{
  "n_layer": 12,
  "d_model": 192,
  "n_head": 6,
  "n_kv_head": 1,
  "head_dim": 64,
  "d_mlp": 1536,
  "vocab_size": 2048,
  "activation": "gelu",
  "norm": "layernorm",
  "norm_place": "pre",
  "norm_eps": 1e-06,
  "positions": "rope",
  "rope_base": 500000.0,
  "rope_fraction": 1.0,
  "qk_norm": false,
  "attn_scale": 0.125,
  "bias": "none",
  "tie_embeddings": true,
  "parallel_block": true,
  "extras": ["capped logits"],
  "init": "trunc",
  "init_std_qkv": 0.0398,
  "init_std_o": 0.0,
  "init_std_up": 0.0398,
  "init_std_down": 0.0,
  "optimizer": "laprop",
  "lr": 0.00163,
  "lr_mult_up": 0.752,
  "beta1": 0.9,
  "beta2": 0.99,
  "lr_head": 0.0173,
  "grad_clip": 1.0,
  "warmup_steps": 257,
  "schedule": "wsd",
  "decay_fraction": 0.856,
  "decay_shape": "linear",
  "final_lr_fraction": 0.05,
  "batch_tokens": [65536, 131072, 196608],
  "seq_len": 512,
  "doc_mask": true,
  "train_tokens": 681100000,
  "steps": 5672,
  "dataset": "wikipedia_en"
}
Each number is 50 + 15 x the weight over its row's rms, rounded and kept within 0 to 99. Layers, rows and columns count from 0. The size before them is the row's rms in percent of the matrix's.

# layer 2 attention query, 384x192, rms 0.061, rows 55-59,119-123,183-187,247-250,310-314,374-378, columns 96-191
094:41 34 67 63 73 44 51 32 69 56 66 59 50 70 25 76 65 44 35 49 61 44 28 61 46 65 67 73 39 70 49 74 71 74 32 10 45 39 48 41 49 71 44 33 31 72 43 38 72 50 74 49 37 49 63 61 57 36 62 42 70 34 41 53 45 21 32 56 47 52 37 71 49 24 40 49 38 69 55 38 17 53 30 32 39 33 30 43 46 50 60 59 55 72 35 48
090:42 75 72 39 50 56 37 70 53 28 64 40 81 40 53 47 49 54 75 79 76 69 43 56 52 61 60 41 43 47 57 37 55 65 69 31 42 48 69 48 35 12 49 18 62 50 36 23 45 45 51 86 38 24 44 35 46 31 10 55 41 79 66 32 52 54 42 22 42 41 49 47 47 76 54 62 42 37 63 58 50 48 41 30 55 61 37 56 59 91 29 39 31 37 56 32
083:67 50 81 53 61 37 44 62 68 50 43 50 44 42 55 08 74 27 58 54 47 66 43 50 47 49 23 50 39 44 67 49 59 47 32 66 78 30 61 62 46 74 40 57 47 65 48 49 25 52 39 39 35 62 51 56 52 69 54 59 56 32 60 43 35 65 63 14 49 43 66 68 43 35 71 48 71 50 60 67 48 74 56 58 54 47 27 17 63 98 24 70 42 67 69 45
091:58 51 71 67 70 43 45 72 47 71 51 46 63 39 48 31 67 60 79 53 56 42 40 41 75 26 54 48 65 65 53 72 64 60 54 82 47 62 36 44 48 58 42 67 29 60 29 38 56 41 74 44 73 42 41 42 64 69 56 64 43 43 67 35 61 55 42 46 25 29 54 50 74 42 45 62 12 61 42 47 44 28 44 45 30 45 35 66 42 65 38 80 57 44 44 54
091:63 56 53 32 55 45 24 70 62 51 27 61 51 68 42 48 58 44 73 65 44 61 53 67 80 96 68 54 62 56 39 57 50 76 32 58 55 62 56 48 59 89 36 53 62 40 68 70 48 54 54 49 62 28 60 28 60 51 41 40 47 65 49 47 54 14 54 60 67 23 55 28 65 37 29 59 48 35 37 45 51 37 41 58 51 32 18 64 49 53 32 60 64 37 50 53
093:49 60 54 41 52 56 32 55 84 60 25 56 53 49 64 81 81 33 32 46 50 42 37 48 38 24 81 53 54 77 36 38 44 21 36 62 49 59 60 51 56 65 61 59 49 50 58 48 44 36 60 68 49 46 37 56 44 46 60 55 38 66 43 59 45 70 38 33 39 46 07 76 33 57 49 46 14 56 52 72 52 70 31 76 32 63 42 63 50 43 71 61 51 43 47 27
109:59 57 36 74 63 51 39 31 16 37 41 34 50 56 64 75 32 64 35 79 53 77 80 58 53 53 31 56 72 41 32 53 40 66 44 42 60 72 29 61 49 46 49 38 36 57 64 07 82 50 56 38 35 50 67 56 60 31 60 48 27 49 52 62 45 59 58 39 56 49 71 36 40 60 56 70 56 65 70 32 69 46 46 52 53 51 82 46 48 70 51 67 63 57 48 57
110:41 79 48 42 41 43 93 83 45 34 40 64 55 43 56 67 24 50 30 66 26 46 49 63 36 46 37 87 59 28 47 51 30 21 64 51 39 75 54 45 61 23 67 41 73 67 18 56 46 57 41 53 58 72 59 51 63 42 44 53 12 64 46 31 36 75 54 65 55 41 64 46 20 61 63 49 69 50 26 27 67 51 51 60 40 81 48 32 45 54 47 55 46 44 43 75
102:19 81 31 51 14 55 69 21 33 36 50 47 52 24 47 78 54 50 67 62 56 38 42 34 49 68 70 58 45 25 55 46 54 54 52 49 62 64 20 46 50 28 65 68 52 35 59 60 32 74 34 54 44 57 42 35 53 33 48 71 49 80 54 71 37 42 31 78 34 58 64 54 51 51 58 35 22 60 25 36 30 84 60 58 67 45 53 83 45 60 77 79 43 36 58 69
097:28 57 41 55 32 28 51 51 37 46 73 24 47 35 50 32 54 63 56 68 63 44 56 42 44 58 61 52 53 56 57 49 28 57 42 39 50 28 61 46 53 64 19 15 35 38 32 09 53 72 46 48 41 50 54 38 65 61 22 69 51 73 72 53 60 58 41 42 39 37 37 63 17 22 45 64 55 52 51 18 56 40 52 58 64 53 34 69 51 42 50 53 82 40 39 55
102:58 44 52 58 36 60 47 47 42 61 41 41 45 34 45 32 48 45 44 53 54 36 34 68 46 46 67 40 55 49 33 98 43 44 24 24 71 36 41 65 48 40 81 36 22 58 28 76 91 61 64 24 66 41 34 47 52 26 56 59 71 43 28 50 61 53 36 32 35 85 80 57 52 30 27 38 41 66 65 38 47 48 59 47 65 61 60 54 52 65 41 70 58 42 50 37
098:62 27 45 82 35 55 67 47 65 41 55 70 43 60 59 40 45 45 42 46 68 33 65 85 31 66 54 35 56 53 55 28 56 45 66 54 52 60 24 55 37 62 42 14 55 48 44 51 41 64 42 44 29 53 63 49 37 58 57 36 26 54 40 62 45 71 24 46 40 27 20 65 49 46 68 36 54 58 83 69 26 41 24 39 49 68 72 60 69 37 23 42 44 86 51 17
105:50 45 41 53 49 36 39 35 56 30 58 44 58 69 43 57 37 56 61 27 51 72 61 07 56 24 49 58 59 22 44 30 30 19 68 86 47 60 44 52 42 46 49 55 67 55 34 67 65 46 26 70 71 67 36 56 37 56 31 62 40 46 74 28 18 54 49 71 63 60 56 34 60 64 30 50 29 34 36 55 65 58 48 50 58 42 33 63 45 40 62 47 41 65 40 64
111:66 33 44 51 70 47 86 48 29 33 50 49 62 53 38 65 46 67 39 33 69 43 38 32 54 31 41 44 59 62 73 56 67 45 56 48 55 32 70 29 40 81 56 72 54 43 25 46 46 49 32 48 62 12 54 10 42 54 55 64 28 53 40 08 57 67 42 53 45 38 62 33 45 39 57 69 60 25 13 48 54 42 60 60 70 59 63 42 71 70 56 75 61 77 75 53
110:63 59 41 42 45 34 48 37 53 49 31 36 58 55 80 37 49 65 66 60 46 53 79 42 54 53 85 35 36 31 32 57 71 46 64 62 12 39 53 36 44 46 37 57 51 59 41 49 59 33 62 56 62 55 69 33 91 47 32 39 78 32 66 25 72 47 21 14 51 44 54 65 53 42 70 35 63 49 48 53 48 40 41 57 38 61 32 67 38 12 43 44 64 80 29 35
112:40 59 73 53 18 44 39 39 59 26 55 60 48 76 36 42 61 40 53 53 55 85 26 48 64 72 52 51 44 55 31 84 34 64 38 75 53 78 41 64 35 61 50 66 25 37 32 49 46 66 74 40 33 39 49 54 64 29 54 63 51 41 35 35 64 52 25 38 55 31 72 72 56 32 37 32 19 57 46 59 69 48 39 68 23 55 48 79 61 66 64 46 26 79 50 43
108:38 48 56 44 15 35 49 68 69 40 29 61 58 29 52 55 47 42 62 67 64 52 48 56 51 54 40 45 48 38 28 21 70 43 73 76 74 73 51 52 60 65 57 23 46 45 49 74 52 69 24 45 64 51 37 46 57 44 38 55 55 49 60 65 54 40 36 77 30 42 36 73 68 58 44 44 29 54 61 66 62 56 22 79 59 65 53 19 61 39 35 17 57 70 61 31
108:45 73 44 41 39 57 77 69 41 50 43 31 63 43 30 58 60 56 62 71 50 31 64 60 40 49 49 62 59 41 55 29 47 54 71 47 56 38 42 38 42 67 49 56 53 41 31 42 26 48 33 45 51 63 53 20 64 70 25 44 33 36 64 64 35 46 56 59 64 59 64 60 69 75 49 55 64 51 23 49 61 59 54 53 30 56 63 49 31 10 67 40 39 30 39 45
110:59 52 68 57 79 40 60 68 70 71 59 52 45 40 34 43 40 34 64 46 45 33 57 53 23 57 42 69 45 71 39 72 67 35 50 50 49 51 37 69 63 37 73 19 68 30 66 32 68 58 61 50 66 28 38 56 39 43 46 74 46 44 59 25 42 50 66 80 43 45 56 59 29 41 54 61 58 23 34 59 57 64 52 66 74 65 53 12 36 56 54 67 26 33 36 34
102:30 32 82 30 37 57 44 71 45 74 78 67 12 71 56 71 33 58 50 27 59 38 49 41 42 57 16 37 45 54 40 73 47 56 39 28 41 51 47 80 62 53 78 52 32 19 41 73 38 57 23 35 60 63 41 49 34 47 65 53 47 63 41 50 47 68 54 54 37 59 56 47 38 41 33 71 28 72 58 58 49 57 59 75 64 47 45 47 60 31 48 32 64 68 61 45
117:56 62 36 47 45 27 60 45 36 68 79 33 48 30 66 78 43 72 42 43 23 28 26 49 46 40 79 60 49 75 24 54 53 33 58 46 43 47 54 43 59 43 69 45 61 71 67 36 45 55 61 61 62 11 15 57 43 37 40 53 56 41 62 34 62 81 22 57 67 37 59 70 48 52 42 49 60 54 43 70 41 47 40 49 49 55 36 48 49 60 51 39 52 43 38 35
108:30 56 71 58 55 22 73 47 23 46 26 52 40 42 86 63 49 56 32 41 83 57 36 66 22 59 35 54 57 46 63 59 55 62 28 43 45 27 47 74 54 74 53 43 48 54 38 66 70 39 55 50 42 23 50 50 50 57 55 26 39 63 33 33 50 52 57 46 51 35 34 82 36 46 67 81 76 54 64 95 29 49 52 43 45 56 56 55 62 72 60 36 73 49 47 27
101:63 33 22 35 61 42 57 62 60 45 33 45 65 43 63 25 55 27 43 36 51 35 40 37 86 72 56 40 63 52 55 27 51 40 61 57 23 66 33 37 25 80 42 36 53 72 33 66 36 48 05 44 52 67 43 74 59 52 53 26 41 38 43 39 50 39 59 36 69 71 43 52 47 31 52 62 53 23 46 18 48 50 40 51 61 67 46 54 52 13 34 87 47 39 62 67
108:41 39 34 46 16 20 59 36 77 69 37 20 44 55 66 40 49 48 48 54 57 27 40 51 39 41 51 36 45 45 43 53 58 55 43 47 73 69 55 79 34 55 60 63 68 49 41 34 51 48 57 80 77 19 42 31 48 61 38 56 56 23 41 54 68 85 45 75 56 49 53 45 51 49 36 61 62 58 58 55 35 55 62 43 63 61 74 35 55 46 48 46 69 39 55 32
075:44 54 65 63 48 32 60 25 45 59 71 57 55 51 49 39 62 44 73 57 66 47 57 39 05 65 72 39 58 64 40 32 47 46 79 48 64 63 50 35 47 53 66 59 39 37 73 35 32 53 50 44 60 73 63 30 65 28 51 47 73 44 57 58 51 77 60 34 69 41 31 26 58 30 24 50 65 30 57 66 39 57 89 33 72 52 37 75 46 44 38 65 37 56 65 36
085:34 46 21 34 52 40 63 33 55 73 48 50 60 17 27 76 55 44 57 89 52 21 54 64 26 50 56 32 32 47 45 58 77 48 55 38 57 20 58 20 60 51 50 63 34 46 49 34 46 41 72 53 73 22 35 43 45 47 52 58 31 53 43 49 43 56 41 54 62 47 61 65 42 53 59 50 37 70 47 80 67 59 64 39 59 63 47 52 46 63 34 56 60 36 63 47
083:47 37 50 47 70 66 46 37 64 21 47 24 60 48 61 61 25 62 52 33 47 35 73 43 32 42 66 34 45 42 60 74 30 47 34 25 48 62 59 50 48 54 31 50 41 57 69 32 59 46 47 21 40 68 58 65 69 59 56 72 27 75 43 67 56 39 35 58 41 52 46 49 38 20 60 57 65 53 53 49 50 30 36 55 30 49 44 57 50 70 63 57 39 54 49 19
088:59 59 76 61 42 53 76 56 37 42 51 44 41 59 65 30 29 64 34 20 51 57 47 17 66 32 35 49 58 40 70 34 27 53 53 58 41 62 45 78 27 81 77 48 60 58 62 66 49 53 19 28 37 80 69 51 34 70 49 38 57 78 31 40 66 46 57 61 44 40 59 44 18 50 80 66 50 41 42 34 50 43 56 50 43 56 57 48 57 27 50 54 40 69 31 73
081:52 70 50 43 56 39 24 61 34 62 55 55 75 55 50 40 40 66 58 42 48 47 33 42 44 34 73 59 54 55 61 50 64 35 39 44 31 21 55 39 49 45 65 32 24 55 55 61 55 41 72 75 50 48 64 50 59 12 39 55 49 42 70 59 65 49 47 34 64 43 49 35 77 48 37 52 46 45 33 63 64 52 55 26 37 63 37 67 44 46 58 03 39 60 52 30
# layer 2 attention key, 64x192, rms 0.0538, rows 54-58, columns 96-191
102:50 50 52 63 47 48 44 47 43 48 46 18 37 70 61 42 34 83 40 64 36 65 81 35 38 65 59 27 55 47 43 51 29 47 49 57 34 65 72 49 14 54 55 55 45 38 44 89 55 71 69 56 58 21 67 88 47 54 42 52 28 52 43 50 62 54 43 47 43 62 61 48 54 38 31 38 69 34 50 59 31 48 76 55 67 39 41 57 80 64 66 30 66 61 45 64
100:55 59 59 42 47 61 39 58 48 66 53 20 44 27 77 26 52 66 51 49 38 46 62 50 57 42 55 33 46 66 67 42 36 38 71 67 53 23 49 70 39 39 73 62 69 29 42 24 66 67 48 77 53 38 43 59 29 59 58 32 54 58 60 63 57 69 42 29 24 67 42 48 55 65 32 41 51 63 41 60 42 64 55 64 41 51 60 34 81 57 71 15 57 53 53 45
094:50 65 55 65 74 37 24 36 69 23 54 56 62 67 54 34 67 42 33 47 26 37 33 45 50 50 50 61 70 49 35 67 20 48 15 40 66 43 45 47 32 46 46 55 52 69 61 30 60 35 47 40 81 38 77 53 48 43 48 39 62 25 40 31 75 51 66 60 39 60 40 48 52 57 43 29 75 26 51 57 52 33 61 65 32 55 61 44 49 45 86 47 28 78 69 22
100:25 65 64 63 55 69 57 51 45 35 43 34 32 70 62 48 55 56 66 49 26 49 33 77 69 53 33 54 54 26 54 55 23 70 33 62 38 69 32 57 25 45 64 54 55 38 24 58 64 71 65 50 35 34 64 50 55 48 56 37 61 82 57 63 87 44 62 62 26 78 51 39 54 59 52 46 51 40 22 41 40 16 39 45 54 19 64 52 65 57 36 41 46 73 38 47
101:67 74 42 35 48 58 41 51 65 51 32 13 37 76 66 28 24 63 45 53 24 35 57 44 70 35 40 56 57 52 69 53 60 22 48 51 64 70 47 82 27 65 66 51 73 35 61 88 69 39 63 36 45 76 53 34 80 63 41 34 40 69 28 50 34 24 49 37 29 75 41 36 47 73 23 43 54 35 65 72 52 48 78 35 35 45 68 20 40 72 60 43 81 56 36 48